Weights of a small GPT-style language model, trained from scratch on English Wikipedia.
Architecture: LayerNorm before each block, tied embeddings.
Each number is 500 + 50 x the weight over the matrix's rms, rounded and kept within 0 to 999. Layers, rows and columns count from 0. Numbers have three digits each.

# k: layer 9 attention key, 128x128, rms 0.229, rows 27-47, columns 0-127
# q: layer 9 attention query, 128x128, rms 0.224, rows 28-47, columns 0-127
# v: layer 9 attention value, 128x128, rms 0.295, rows 0-31, columns 0-127
# o: layer 9 attention output (transposed), 128x128, rms 0.252, rows 0-31, columns 0-127
k27:508526453457504533534525493499502437566525425508523482414537517477424451513541440535584418472471551463471477482477488485397484459499495526500475578555521453485553450463445449528453548461443614511590464468520563479509502473501473495544479489461558587518586481535547509499481530527519501497538454455529544506498492503472485513475532572502497460383535563514529476558500427556533422479498
q28:491532451446531555525432502477503511515532524646441481410394504541524519509480521464465497551468531489387515517465515422505547397495439417467591461581432596463456468479516527461495507514436475524555540482513559568504450461545596559495511489503513518597538590395437459570522522524536521477501527546524492495551470441463473454508444528561497442567462580459433545466569537570547480458429
k28:483520508504477523486436521473520508480450492561441477425441483475500537494452571399539463546457474555486528590470532487488540400489454472557545545468509499465538442451521522447519480548469517508491564542499583506542396456533479463518593418518532517567507562451513502454572503476450560540481514525491499508459496420507512469505572531564492519577513495519503472465561545526497478495445
q29:499499500511568544532566558501470517463561515462471540444583482492577488511433497495537399438526540452476502494478503485550523558502515530519469456524515460526444472526495435515434563443579536496521462446486429455491580487527450581489429532469516478483573466509550572448416527518523512465520520474555514526441482592543452497490488506531510549429481513512553470490499425488469409484530
k29:473527499546451514449447451536472450478604555469487525536604528490483512441459529474494455517536446536509490481466516478572600538496428590470524524526515509468486511551479541443493507515532584511566484464442487454458517516514429519468555511509518485520468446546453514451506528426559536508453507586553462496470479520478504508474562515527514468433505474493528419484515441493479498521556
q30:435530429498441497500515565473560573558479484489450463566567457546569548518519559512560488517437435514469415420515537469440401503575516502565465493540484475501477473587487475503525546524503529499432542517510519451575466462387560533471477475466491553443456522491504491476556499561465500487468513517497501550456504537473386523547428549502511537441524510480548559434442559446518484524385
k30:447554525546510535544530477411573459502448506492412531508516502556537545542407542471477513507496514473510436477463588467461516531582514483447417502468438492488522488441466496495550555463468545531499465507543483539453534553458440545483465568464470425499384479471493514521513462484492409597489520584526470507537471444511496473477513541516577476503457543481545543430432519548525544563564
q31:504506528570598552505539468521477580548546521517430492553498563453568539496520541470491576461527549520531510389440569542527482496516514460529531497556542479511482536455489500449516503559535484533483502504523523521551513403546458488508533495531573497434461474535503493502497527480413453521481554526501528510432583524467478456437466387457459480530447499454513479462608572445471562534539
k31:497572553526511521564507436440488498549525447421489485492505492549566539443585544500511432387498478562498539572467526482497513568527557452509496481447462498485495461562464443497522451492549501502491575524576507558521512439567487465444433496521612451498466488408515477474516470496539465520455511498516525497425455587451427442474538503519466488497466506499456503479527573528495563496491
v0:521500597552498467504511580546529508489521475541539507543527523512467446509508546476531467493530567473506543488507506484524544486425470464502439523501455524450510501461521573479538489510512424481522514474529475535512534590493485463565504505418527412524558571489516561504474511495515558536538523476462520437512478518496520588512418511523442517548448496438464541516511449465523467473501
o0:555495510503530510476509457495450560520460519482539459467527529483497518516492480526548514479551439442511479491544427498442489538467534530546513494555504465541512488563467481464466489473504544553480490469447461504520574507516476462539532503522474596385525430486500424502503568454509488465524459468518462542537543494518537466520563513513481488505522470526369549498561474530451530468505
v1:469503465498476483488509497553454509514528451490507533429521465511543567456448536479478549519498505518535552554514437542477469510495565525445491525454541508476480472519426480513434476468532493555478458538521469470473531485471589434490523530544475535498497461544525473514507439483576502544530479508510486475474463466472518483492486447478510487518499509513479479547526504505593556553519
o1:531484434474503508541490523469537504428536541552496420466483512504432462496497467488552475494535458540536478496484559470526505463548452514558482535526478498511490480497540465565525519518455504474496487446515553528500495462460487504478521454434513491510536525466480425533535493533442537417420495457493533514487510488512498558516525496452507505501452489508585441500467417526496497539466
v2:553529500549460511524489456503516482496446454493505541458546508509521537447521493446510536512576518562584511475459481569531487461474522493476478560496460466505503484473497531580475493526447488463513467503535531496504464560452427535533535517475509540590433522506527459477421521468488540535452476469538476538508479474470506471515483444508494504534507537559460527530496535470460457566501
o2:541485546490572498449473539536493534486550546494486487566469499507474439506442444486449441527466385445392480502541458477452520499522499594457456437500476474511538512507447478483478505517472506485480470437440506497515524437508535532544468494486448405443508521489483483438544520511502562461500532540523500471526521537465495524477533562485513529536508478481574527531484514419556467438472
v3:502544468472535441517469433466471495478551539519558510498524531510540463504532535475488535562459463481509487451476494516540414547509428544467488469472557480471512464509478457492524549512493529432547519462468519534530536537494545524476546563471477545385490538588502501487417508517477430519507496503452517474452503526529476489457543463502474505529457467467492563542552583522444527535484
o3:575475491490587525542468530506499523510429506498501496493496458477433534507464467467518488545500563543544470551562530520446520475518502502477479475504433418549485484526586544492511475497486495594493532557553487492437437491524448495538410497470520551516483418421494582538541474507451526549530482522476422473522468499438495542475564536499454482500541531489484475493541504523484534469472
v4:514498515520529486554495479492461506484495494540482478594528516572515501475432479430507513517510545480480542557494546503486476455474472476425475513493514514450463452545476502478512488395560545492503425459539484525483553463544539523496508455507497520540500464498530462474465515535538472484425503531503528498477531459533449561418482495454518519518545518507525506479490581532535475453482
o4:490534490483516463562505503448508532498518436458485548474488443376500503501515476488497468479474455503497478504518442464467578537510480482485496442435504490423472519447486473554529553530523481460390545536477478458488466541489523436466470470429485547530467534460417481476485510570486516432486505489474452542548482504481569487563565443463455424551488475451553496501560428550491459465546
v5:503427568540522501521498511535557502494484482589490481494486531554462433503537572515515546533446549517441457546451474436501498462484489568542494465517478533534465460464514481554489501462457509495447447494471455502490513484429471490486562465497543480425460467557496565518510501509465506429535533456530502480497462498506420495437497617541509512498526505509523530506422580502540483478411
o5:527509408498561539433430525493529492532483560417480540506453488518473478542415510499480468506515501468461510481440508515441455500467500483520536562489506505494521526463553501506468545480554478525494561466546451403420482581525486541500414475450475474480580525468533461521567499469548456434554420526515506571529503531560532475545472477446471452413514548511472533523539504493467441534528
v6:511536497489528473458571517494484525510497497511418510461494550528484489498477495498544546536463416554543507507548506472460509546573507506528427492470568467479476550514446579471500498503516579508519487526490522485498572485446460503468457538459489498532528499547448477445522464540512500571492469497510498469499488484463507457564474506505536500538522476496421531496499464472434468510526
o6:511472512458476537592481490508460556505498479481611486519463506499432565464458490514474468544509584438490472509504478500478487465457532487542535483504508526455496446485504513517518465490418520478508489531569559558477489536456530496499515484496536450504511521463533498541464536477497484466488579457466533511536532543498431504473486491504474468500557467507534538481450564496465556489549
v7:509489499456537463512459492473506554516539477523536441490446430485507468480519576512496503501504522481485507461444467488549474528562494455444440471578564513465478503493507463499549501494516527544494551506483469553502444506455520448525506516521479504520567477518528458480467511547541485528490487552451514469439550515464542494420480491497484534514434505493485539476447460496459488499487
o7:433497480532492529479525486485493450542525495559470440483549540491549534473450419470512482484520492517565475523507554519521552512551493517484565479448507523479486510448577490481498516565473461482514446551538527496460624497524446545461471492470562483493501469424509479515509496463502533521453460505502466480549487434528475502577527526451476491522502501500453452524530512478457547466485
v8:442484515524514491519461489541488527528483522442484529494567527468441498478459504508514505556505527578536536546453522466466521488452561534488475521496482445518484432499486525492556457474566516545455480520486520450511472468488489473550469540483543526461574505473512483408505502574509499476519452522493452530517550592452471478494469526430516509497503469459591566514490472518478515463472
o8:460477511512492461468490508453565533437433466550521528532457517486520497470453519509561466569524440454544536470542513526510481454490417478523514509447528522464604513452495464456495513498486528474508401427455509529439484541503476456510518464482444414470451502486488514560477513521517475462493461517446509529510475465455608511433531487501473462499479501511497462489461537482440455524523
v9:565424533436515485517461535444499480524508474428490516527434526511450558529503491457497468495480511522509568470498486498490502513436477511447496498520486485499488493537498527547471486495447565513486450485468551527487520495588467526485549526483488493483473475525483447557543497484469453540495511506508500528533451490499533479463492436557504492505506531558527471467553521468515476515484
o9:500494460517503556543518524532483422481397474530548499528512496454476420520514499512439548512536467477473477518539472501543512531548494481517472476455500522498439540503464527501463512462463458552497487507522513535486463515489524452541467498520509508528470576464477515453451574525509419547477484433513486486492457498439481525530448453457549619486513543490502534549448470451524488499503
v10:538429446508492571572480626497490471522485447526590433537558488523519474492483514529510506566472500521433494588529483507577519494453585494450448525466470473473458532470451450522486471537548467492470495470448517515464448450538490443476535524473515535491487443430490467549545475563453522496484495478526548525538451574511484540512463452491461487477569532523468510522513449539499505450479
o10:485516541476484463393507494487501534451493484515546619521481463507468452480473501481457449447527534434578478421463509474522516482596404514505505474475520557486551485463556487552494505504571624494535498497472454418461543566452447474492491449519471553537526513519466461399447535473536441523510478546525478477467489434553481528499584564442541508479527477439524467541459472549478490494500
v11:591456531507492604543487455445479518510506573532463565504465508536529549504458576506462499521454528521496481537575418547449543471508466520518532467490526503497489511494571498426484479492428559501547440427486534546501437429492466550445452471471473514547472469513549524457490509498525468561525485517529518470487511504485493473463540453478452502495447438506522476457530535478534533505524
o11:477514540478460361517458598549491474485467425460480447468470444424513466543500490450534506474472456452448492449464517502543448501587574487502479540556481458465454515494476560489508497482473484569442538562511525479496520453498486506545548485483541453426433515505482500547538517546499474463460500511535498467446462518464460467590459438505524412502503493507556487523501492508516483487490
v12:476528441507426500471500426442553482483474519505517466527457502517511502508456528406486520504485518525511492503536482540446480518432438443505463523539556524450470506453511533439555546500449500495566512488465422432470475468497438551449568522446541563495498483493495508486560581532527506455479496512449520465435457488483522451536534515461549450553517523521479494494476510456482512484556
o12:540482521462461478408498567543516468511550508502481518478496501445577532493487578558505461541493526420459567498509462477506461521494561513465471516516413512489563502503530466483509490536538506521523480549561601495486490538432498468497521415467560479492483566493509510492531470484494508488476470513573501516546463532491543534436472464473442490524462471551482477505505505548544483439422
v13:422523514475519444471487528470482506495433557488512499582480461478495463547534479532537496523441569544479493507509521520492499470468468459508489433478448526521441466476478496512484485508564473536533477468481518559466479472470559540531495493476522502551494448498518515556515532551458482483512427536484502535560500487460441491513497515496451493525489517441513524521460450494534509528450
o13:515457443520433516477513426518463485461515501466565550486516519508526518485546467536477466527541491494498500500561458526611476488502472561474519517518560481532493473476566483486464538453538538494468515509523420440559506513588435435466522450510481472481521481521506469515534474485457506502471522508454544516479521463463560472542478423443460521447527489501508462524490510512458530495533
v14:560456512496464515480530461481493527525504458505525507591572492561453511404487520508505489535470465432472536506494523478587531471540573435489466501521540467496394500497469408523468508454518490500435578485534514561533509556569504493512527502498477456442506457503532488552563484459470504513516421518499560457447555467540501469466444515457484408410506487442523488509494472485570484496454
o14:420521482482578450467513549506467496474518529577552529444474519414593524475524507422467530594419577555510481488464492457553546427491485480436527463496493530510552514527584514583468520496534525512586492455459446460429509508497515513494483530490521584544515481485495513501457528458492505528575545507461475533459507467548552448599519480466505517527526545488437509491525465462489477470480
v15:457502579468609511576575521534516453559461539521536500570522443510529510501497419540428528534582563574489608507490536448459543538469452509510484541493452557505508504509443482535477500497520516470487465534528476493446501464582435477516492508486429469478530441494504482538477447537475478460503467514530518494469487466516531532502509483529458494532425484556471496518560541536539503486490
o15:499504504521496493471477502441523542481487402522530544443466543535501525579503512473531522447521463450510457500606462540496474533478479500452538519510575574534509473518541525521491500510529436524429584507472490464574512549391548528524540493448487499589490497488522489430537541535504498523467569523451476528542542510536513482491511535483511508531472506513500512475444488489529482528495
v16:529416517413484493505475548480536486574464509528499456480517479488512561531539564507485515487425531580519418590481472428497506529464503536405502536442539484456491498498473484437506439481523423542506539471486470519491550517507517493517533551496513481525549541503510485573533491477533485513479483537543520464537467374463507504464506509505503530494535584557497504525469482430474407496519
o16:507534479501505483561483455489453452483519535479481563516495558450529433399507487504535456512498463477453455464508501528446513476504495462555554451460498527541414483478503507556471543449540589532517526528550560507432490445518502526524507406469551493559465497504543459439487498516555507489476550454488591521509501500541556512448491522510534513500501503460473529520558436515468595500526
v17:538541462404478559533545439429484461502503433527506498532481483486482530501502482485529455496525504522546493487448432552458506489531552528451483539487507524484584533408573434480467479527487470494492523517459496503525494519427481603488511530499542464483494442482438475503555547563482516463533535565511515505471473508512485486466426523482520501470525500444540511518548508491529519469480
o17:453527520514444486451460471511518514498494549548456490476550474445561495543536542514433503505517510463391494534501578473499431511480508529487479487530539514466496516562470538519565488512472515495533457578471487447482509537559549428512503434523441515491529477454491503502524502510473546526516549489465575508515499483550544540540456501570534530473527562494536490462459490467423503506427
v18:533519477448528516503484491478534496503445466451492500536485467525499475487566557483416507477465442494462490518429461497431506503517459449510495491574508502428579523502500482426484491495475551503502491509525523542471523518584434459488536477515559474563439504541480454503519503480531504526475508508514490533467548524529490508526543483473467487508514519483536425473532484496480482463487
o18:509488483553519528478509516492503545515526507499466533560515479466591491475500525499532454507513548545529453541577490479591485557487579510561516490508514518460389495540472481518475533473500430479498473483541507458486495509401474515465514521505513517447511554481547510503454539493469475447576541504517480478534472508468541540508465519504510492509555421494479521529472531504537529524486
v19:532576490459544462488631507515537601493447529472484466414525532479464492493501408515480515449459526467432493504479496500589510483495521473443486558503512443509484464531559536512526474517574513427476539532479545491521541454526466521541565476481459507552507470448531512536494509475414501473407447450465553515544530505523500532502512446512508519525504464503469534524464442530479471506513
o19:516393478538469456574538474480457442496491493540567536520472530489537494495549445534535506553510504485535438470497527549386513469530501509450517502401507535528568458525496461503531471468504540471515585538508428544475432563530465485447516573550455542485563440597538516410493483490545509497544550552509486464508480543574438544555493512504375540480533501482512523572480508529604532504501
v20:478476463459523509473479493493460538480466542459496525481525489541490499529475451462500587469484608529537431567528474532531523523568537467416487517524519507497535554513557508499515525497418520485495487543477474493458445481552480525521528501500539490515521516508439482453490476490499492469481426543522522491496524525495511518475475453450515420528519494477493487512549450487431539546459
o20:491488477532449445507487399571504456568481545499487590529508541461502516475516539487522486498561439492496503446542496504481546465480512516526505536499459524528519481463404516532518562485489458466502478523528515526498512461482600517521545462471477489462450481532533500546548536526448397531506493527455480431538494462583488482553574496485407516521520516507571453538432520484461489477507
v21:558481456535445501530465535470512452483547511511517470565523567465507541556552479558450491552496496494473513515523484451481488475500525486488503574514594420448503493442526421506470505465500496510416585461537516476467465444506474446559535437496459513534562533495424532498466456567531509426430512473518439567551505474509534537473493544466483502521582516492479515507453518508517502554466
o21:443466501431531488502456543501524535485488436474457562436482499530497414411419501544505533423510461492503420420498483533494534496444465503488474435467389494522531529497548485509536492536525477457481463540439436561498498530566488556474480541483504553468512463526528465510468519565505479604407471488445553496470453454501478479429501509506495498483506543466545535545510490471461559452538
v22:468472496479429524513444544544504499439468481386431462484493479524575573487480453428500578405495483550497447505544531523463503481506475543582453525474489484558597534463545479537487551486525488411556457549542517420493486525502463459485549501461450542517474535501496482493514569510501464549500541494481544508517488499450514465488515550496422541504518535519509486449474487462470508552578
o22:526552488506484455438522512486554535463461531542458541512526543471473445406540527551428494526496447536478513440466451530475481525419492520447514537572533496476470546546547567475495502500474503544448574513542549594529490478514537502481521536532490483483462510532500523513539484502470541482478415601576435483498479490524482551404474488518579430515532453508535504493524564490537481529487
v23:518475526428521473458430461514487523487514503527475492432479548509485557488506461503513459494567539514457498427535500532514464469500496515516517540491490494434505513494454500439537559531524481486516574525521499546484475491427481506501448517563567560487572527510547510589504425540534463525505547500455455534478475439502526490542527535536474473496506492442437516502497496424414486511573
o23:448521545491424532523521518476583537462538492478515518554475504455491519477440483416538518508500490454534454525432457475484515546491526504486514447493517435530440500486511475508539441476417455523493420475472478499517493502575500508468509511478543427530523432494498534480510538498506398488455450442518543471554498520491498503428482474458495557546497574567514498450515481548476510463457
v24:542427451484483518502592546468539486519579492446487533467507462487538417481586563440382525504505475471501509533507468539444510579534453517559552431537484513501467515563568482470499454502438478488454476551514489522518480468502451505525552490483447499539517451529494499494534482469539513528446475457480479501476536554466479460522521527475489476480489512497426462510462457482510500539413
o24:472515474500538494537454455594477502504459480501534456561476505513464534496498442537530498456478505452558485470576531493539452498519540469495456551457542432397506484537479550472494500529559516476546521420533546435554489479520468485411497536547534527488475571521552515451493507535389446514536494537538497508498459510520445431544459520526526535521496421473511511442520588449564473458540
v25:458507478472363482535503527594486476501495478571464476524493441467478518554509523482528549449526539530473463504525482505528558512487452432451463473543507416502469559421511457454477504452534526459473512589520538492463460579444456486528531498514471493516513476483514506444436520551432498483478513592464576493539546516496463485445516550522480521449546502432478551431561540446500473490491
o25:490461530479526415546484517474483495524495541458449499451541526479503457446499431514445437453498472489459524475508533504456440499446536521506483543476551533479552534541553532486489496575508465515476485492490440446504522486552486513501540463499516464499517361499451554500440489437509477489498432470394441523461505433475587499477475495537479501549467450508538480472473542578499534488555
v26:562486510485533491532554497469516490454491498492458525445439430507507446550485445496488548533491476465572479443510511487494494535549569448461453421494507501500479571500451472487404512456483496545552466467517412559550459540508475493508482494532458530563520534460487513495491481478493566465445423538508512550522492530439482469512520502541487510514490492430533517470583505492493493528468
o26:477520540494536481548524497580377533553526509494523536578540506524510484495514520501473457494508462530500521534535484537472501470473455553497451506432516444525404500487525599537563451461488529476488486530446529453483583462511480497476491549490478486482545476496538472478486456463533452523481514505409447513484501561493492486557496427491530519477466475569529440457466484512451524506502
v27:530510440471528481483558426475478528535537535421515491488508451490489487545475473569544550537539480487461477574469524526594456425480499515471435515439447495490545500547536558491488478508491533461468574492460524543516518476471520502489504543443503434554534464499524550472499515456483556494496539496551501572496477572466472525560483454488532499452401535504524520459478434470522482594480
o27:507486552496506473469490551527398509457464500623518536538478488522495506490539515438451499517487521494548557480433604470528508507514475580475542450458499470550540483520515471527503469483439466447497549480505512474504439558532571441475487487584444496473481561444540482503522490447517437545512498473432515458512564473555534479512511507540453492526536477473485473536528541478493523431499
v28:556508448501500448506550539484498470527526521537449506574478486488485463514516408541476555552529478474489428498556482468440491523494498488529512492520501537501532496518531500533489435525521484488523504465455444468480513523486528516487493505482514487470513520401573524498484474541540519525525496532513522516487436567477512490516560456512511507480434518484515482500513462523508500491447
o28:450535510517537541506525519524408501493492490522518440480527486490495482488473553428461466459533541499536478502427475513539452529522513526585530499444505499560499558507454495497532486493542518521478444537482525475548461526471474511466521460542514519527520494506488469531495465438511443523495510516504506483496541489557513546448471490494452431453527526452506511436501529456512510494489
v29:515519485528517540500462520497485562430520566523501497528455538529502519494565493509484407513526582497515477488497499554493489532522497477489443507500503530524481494475556493493513544523470548511501518534468543467488424483493576450604423511498443468553522588481534547527409499482517486511473512536498531487486489499464468455577478479542472455525529526576556536520474548405538460469511
o29:557461531519523528429526505520497457472517481481524532474512512506502496533468465517509521405495450526526549455496481512540534520494551529468512477417492473477487463547481489576513427427489506476504484456508434581476550474483467491430512501453576501420497400516446454468503488495450552497484495532496489475480587559478507495479483456500523495517517559484478475466469499518474590510527
v30:518485530534504464518481558484505477535544459481483460495506498522550471549463504570468421494558458488538450494504532529545575436482474516470508494462436535507556515474548529552506502417493551537531587488488466513513460492497477495539449497497386481546422496499514459546506514478475506554482565491535525463436504519507515434488535585464523474485493493487518488486442500524481553450492
o30:470502505507477509471562403491455531404511493488474540461519473489451544505510459471483566457464518490534515459526587456537470496557551496556501465557535441519498506522486512494529449518510458533467491561512467550515562495509504461506546447545499546507575462503493555428504468503559440455496501497498485530528455484514512444487505455580517514505523573528504523480528520469569447467540
v31:524465519569480533529558468554447539515416520510458495490518548506528511555551463502487526452542552465553504476445522475466506573503557539427430558517472460471514532520494458543494513513493510520519436534490517455531504486502497518546529479445478515479475448529486480504526425529493490503483535535430490506486510486508542490452445424528461531467487556465495518505497494483510463497542
o31:448574558559500499604453487448587527475568524493477415481481496491502537510466479514444498495461498552442571483563500523500502422459524477482531519488510537577489522529460504493556486514487513449507619557462480606556499522483484527539528511534512528485542516512537435510489570516481524534486549507538510527518463544578577523568576576529518526479532558498499417524485463525443485526439
q32:450516445469486489534568535513590462531551447509423480469549557506514525461480416384479484528464505530503485476548440521512539566452541424505502528450490403558554428485589513498515525423500500485438558543506565528486646555532569497457523622443536526528554497460485556491559457466486535488479469495504500445471449524503478543519563422514501496516547478575475424470451508503625494514528
k32:531455462501549555516505536501579503482507489480449527463511516483559491364513482422512557506528472563487433490517521461525484553486459507466487463412555515530530413464497523490533517497448513548414529474522570588448572543501489524536496503540535570469529505496505526539499525540528458451453528586513540496429478515457438548450525515546438514560498471505526500429510564472500446530514
q33:524540521539501484574515499483518521552504559452481518528530486489432641437503510546433556456525525505478435519539490549475560454570488516436551498461450543529503479512526487488456433531539473514538519480482475477571555438449568479496411501444524447476466569443565507507476516472545561521499496505476584533518505482596514489411533507483534549529442505468588485472478461521530516474521
k33:493410493471536518506501537518552431506494514464445536456494484534499566482525606558421499498478468482407491488542483550526474486547509416462490423480528502458516482414547471495494455496513456474505513497436477486539425449448509483463486446461491525452523457489567518536473519488554591516518479485524516474551506462496561539500457483464517545520518498458483484529458464512576473439550
q34:480462472520536584482553462543462571421504468494463491489546509498511573478458497571483477492453463484469430429488487526480555487484566401580440519517568502519501518531531537522494544511445537539493472465489400467448503502494521537485478517492518504530494549531495376516535494496594485509494502404531520496500507599507475531508490512550602483510538532589541470510565420540559533483447
k34:512471506453506540477546564522469513413472486495453570569515539461521509517454571517515514500472441499498488557469515407540537465541532456567446462533500524474464459507501517460467472483458467516522434465520450475436480523519504424557472470545473455550520557526492410523531486451566515511371507468472544462518503588503447493410519435545534534553577516559512539517549451535508513478467
q35:506479445527535530545504422482511468470461475416558474475524560554535479529527521451394559566478502490453456569464484481572460448516477559496537542416506514529570466514510518544526517496459498447425436584546471542563491491522497509451520567416424487455570444494485457627493503535444557498514546560393547504528577494493520519511528453535451485423576536520466397455447488441580540545480
k35:538459482526519484491486425451493438516455542447467457448508555528573454538508453464457575498479537468516542534548467516577472474496508534513457505415484515523450390519500482527534482489481582417453537547517483518503532574503498458454470534436494498476578456541533487553453537442480512437513530487340472541527562536482570474548467451516539452476528527528450466527423521476535529555458
q36:523504496504522470527510471511515579490484487428516587416469436505526507541533441530533538455553554499471466540526438477536488524541579470467478519437517480477481485483418471511491530513545486489476423504436476548510468579531492484591489483482479489460533532601513537494464439522506602473453489446478528540461651513456537485537469534618515511496539548498521529584494497537505470543493
k36:468470467487456542489462518509515531475484422504412577500505551563545441511558424531596486518522510541521490498541405494518487502494576475530492464492465492524465495465534488495538505467584526528465466510428456508505427489543443450473516463490497535585523568607507527536521474538505498456501480477460484519472512468513487451465463602545542499482516536484505520569452442467543487475390
q37:481614453532465516379501533526507528494534528511545531474527462551483576587500464531400539449563477495528507438456529554503505406474455525450446510549494514513471498442586496516505494584555473453548457518462566492504561503525548451441493483461476472591508483508493414512524469451549457509432492461439523495498561524518443436400522555533565550461480515500507506468464465489533499589439
k37:508633531531481520449509514498446551516556585540575520504484491531529513521443441553453534433578482468508515491477490533507527389479494523439532503461499563559491496437536451508494480512490470487555458564483507506442479562507506396464449512461430455495561534452515545519518503449560523563468532508512569528492512529485460495525450506464479555452495404495493516439448516486541532500462
q38:499396447483524411507554578550531475472535474506455442541612562580417543554583473503509462461581550453527473535466506476523618512523570464464413466529536552448454496505485458467506463514526435563579517533504436481431442507548443419557433476467465487476555485503460520506527480516481437487518564529512473476428483518516508514512500554579488485455481632544393537487541488548537509459511
k38:503478469478504425531562501553542524496578478466522404478582553549459558557577532501527434513519566416538456492477450453430544492493538434464435507479489530442465438529506457497521521498504447550503559541427430495430456550501490467559449468488506538477520445458442485519544464529531435548505520543510536526394482550572521531512460513584485475497450540520447511477567467554532510480509
q39:549496504473489525456509529473489443509551477451486456474534460530470515465491610571409464449469509483443565516491498587481457470461495502565497549542540544483522514512565460486493454534473421505493539534556572454484478497521496603551554481520465485466552451450563557506576409508611487507548469441436530575382475491547504520452482497480547487542480512512441496528609512523508536610475
k39:489552570494515504466518494501487430460522435517448566513514516492502506531475564550533466521528425502447536580562527423501469509423489510555521522508523520506490476486463494450520463515502457505499486486562558480508480507498449512535563490450436508499510484364556552449497442492540558535525518501445470580462435454515424529529537519532536538545438485496467545474508561526464520533477
q40:528491512496514504511491474537479483538530462575456431494444518497478543382518477515514464482496423564533470404522519582481447551524477551525483491523469530459417528484483513438520447479555413529428468526437476572488471515466454445461496550576475547521524535574466497530495523543550587413514441527416532601502532543507549530536493445520543514476494465472482427434548487530554535514528
k40:511506506513532535472474502499463458530539460538456514435473457468518574448454522523519443519431411490482487441486465568498486578465495469518452472478489515552447524513567532509526520513562439543452525554405566509485490512525463508539522544547391547485500548488543456488503481531464551496461501541416540535505478520583564510551516484529559550505468513481514464430472532515450490513547
q41:511455422485507489578467494453456536505522507540479545490466547455583514481514560439500557522441453513546543543538548460525568560476421487492466470447438488481526541457495398484540582516491480510557485526520505450420570436525466506463520582499492490520519487497514482450496519450517528554454534557416495514453567515559587508548429483500466548472507479464480503478493531569465452456522
k41:540413365476491525516465489420432478467507544557437475516455492442520504451552559531494472498494456500572495492519521514423526522443484482550488424494535494491512461447477436466461547524465536569510454478543487458431500521554488446464501593516462467564476435488518484464505502483540531515568501526443461538459542394523531506555492537541473486436533491506491475544528536473493444507459
q42:512457540478482534517448484518555469528443512482519581481557479492498460545518505485489433483503474517525323422465501425513478557513530525458541481478513467534485506518496456490550554430518479502546483448602497525476454571509511493469562514481513531473518560499586492525453491496440569507488538484492508530554460554577518582509509501512460481558526432445518532493510540449503426584584
k42:535457479500522529578467502534531482550478489459546532495473419508475482522575513536553586504511484503509453529502435508562496496529584507544556492561453511585558486547550451499502459487460460450522485454564530457490455593506537487459511571461535521466490555535534512605489543499488518522533435482486501483488457515564522575469522527522432475477542409515587524490473439447474457548596
q43:503554451536495513479463517530534485494512501496406445572423531499490485483567500438478487496487563509510487477407455462415555417519456505493538532498546488533475482547549565428524526513484516539520444515523486460480537476509498491506438525470430543570570475552483568489527553504450534534492479489450574433487486485533537400408480545506496466504508501485367498518502453445615527570510
k43:571530455507450530487510472523477459515516483541534519468452480489516531518516523520498532585480563527499452545531422417538437501514452509507480526461520499506518491543550512504525525484442476445490456504455490515428489433481523513558509483490483561476610550486500531491437479514461472591484552517482487487537477509456526482531415485517533457486466467471475498509598508467520547508500
q44:552524506474515558463475539526554459531514413560489520408517454504552560510441427568533519464472563429529472498448499455488511438552553376548457431510504494575464580500480529508461509449508453494508522479554529499580585461512508473521500511456513543518507509452508504442437492432443523540592487500461493530464512407505542482483468527545463579395539523538521523513458533463523505432542
k44:615582502483443559512535473554493482492507507541478461432455530516512530516516492562502515475470526459526458497459569422550495476486504489509425442506466448517449565524409501515447511539442467543488565487485504476533493529558542472542491546457547585516502571466468520448488470525482524459560457555493499494496487470478484476414419458594504472574537546517478555560477481504541444441503
q45:544493454550569510391437589471515533472492525593508517388487610485448475476452588473506455473494395429509481541462473404482554433462456477453503474489562513500484466493499463482498534460436486567567464464441507532463503493489522418503492500466501451516555465609554529493456520477499464531510502498545474541512447461492505470540524527528531517578499453535492424433470512496483576562473
k45:531570442525560508489530533469479468452530522550541482423539538519490567470525528487460410502537450520452534604517485496566485488502512529547537527521555475517580461539519464519516501536473480625541465445457467459504438537456555451520491522482533497498492501577481565601433517444500435505521497467549461502524493537504486474492536428532465523504523467574474459476492510510456475500474
q46:529521571556529522474479551490513456490505541487429552482488474467566542525463452500492551521554486499393562417513509449459583466486574499561501445540451452510538482491427543426554483482424481504526432503515464477491437516586444491506426528558570538516471535441449547518454508521453434476516569530510526550481474558445494435492504499498525408507460391408516511473563550512447486513512
k46:552504462490429515507363498504536468556540489481451443521486518498518540617488480475479493519583462446419503414481480478496575475439473454532512450519431437534482542534563536480618490525441503576504472515528459491498542506541457511517419507501529556491507470531428547500490459511495462527467555448506495530546552471476537477448546451466490456571472488466573532438542563558529497552485
q47:480552520492415445537576489447509514504476576503466493606482530512507546454548432492468517462545395495589496458463480483485506565509543534551555557449454598559526423552567566514474543511459600546412383555545518478601606457520498478409496538478490456502507484606473496396458485433473473520445523546563526548479499518582511485471506520475419457473570501529515474566457528590528567485476
k47:473417556439494445536524503507542518457529463501599543537487504517556518474512435496426465482479411451547515446528427529537515472445445557579538546442490580485530482512517472523492547495434457498534452491473510593542538435463458517532466518519420463451583447544478480557455500527506456487499455599553461505492469553463550518493509528475517455463464522488492493508436412500512414484428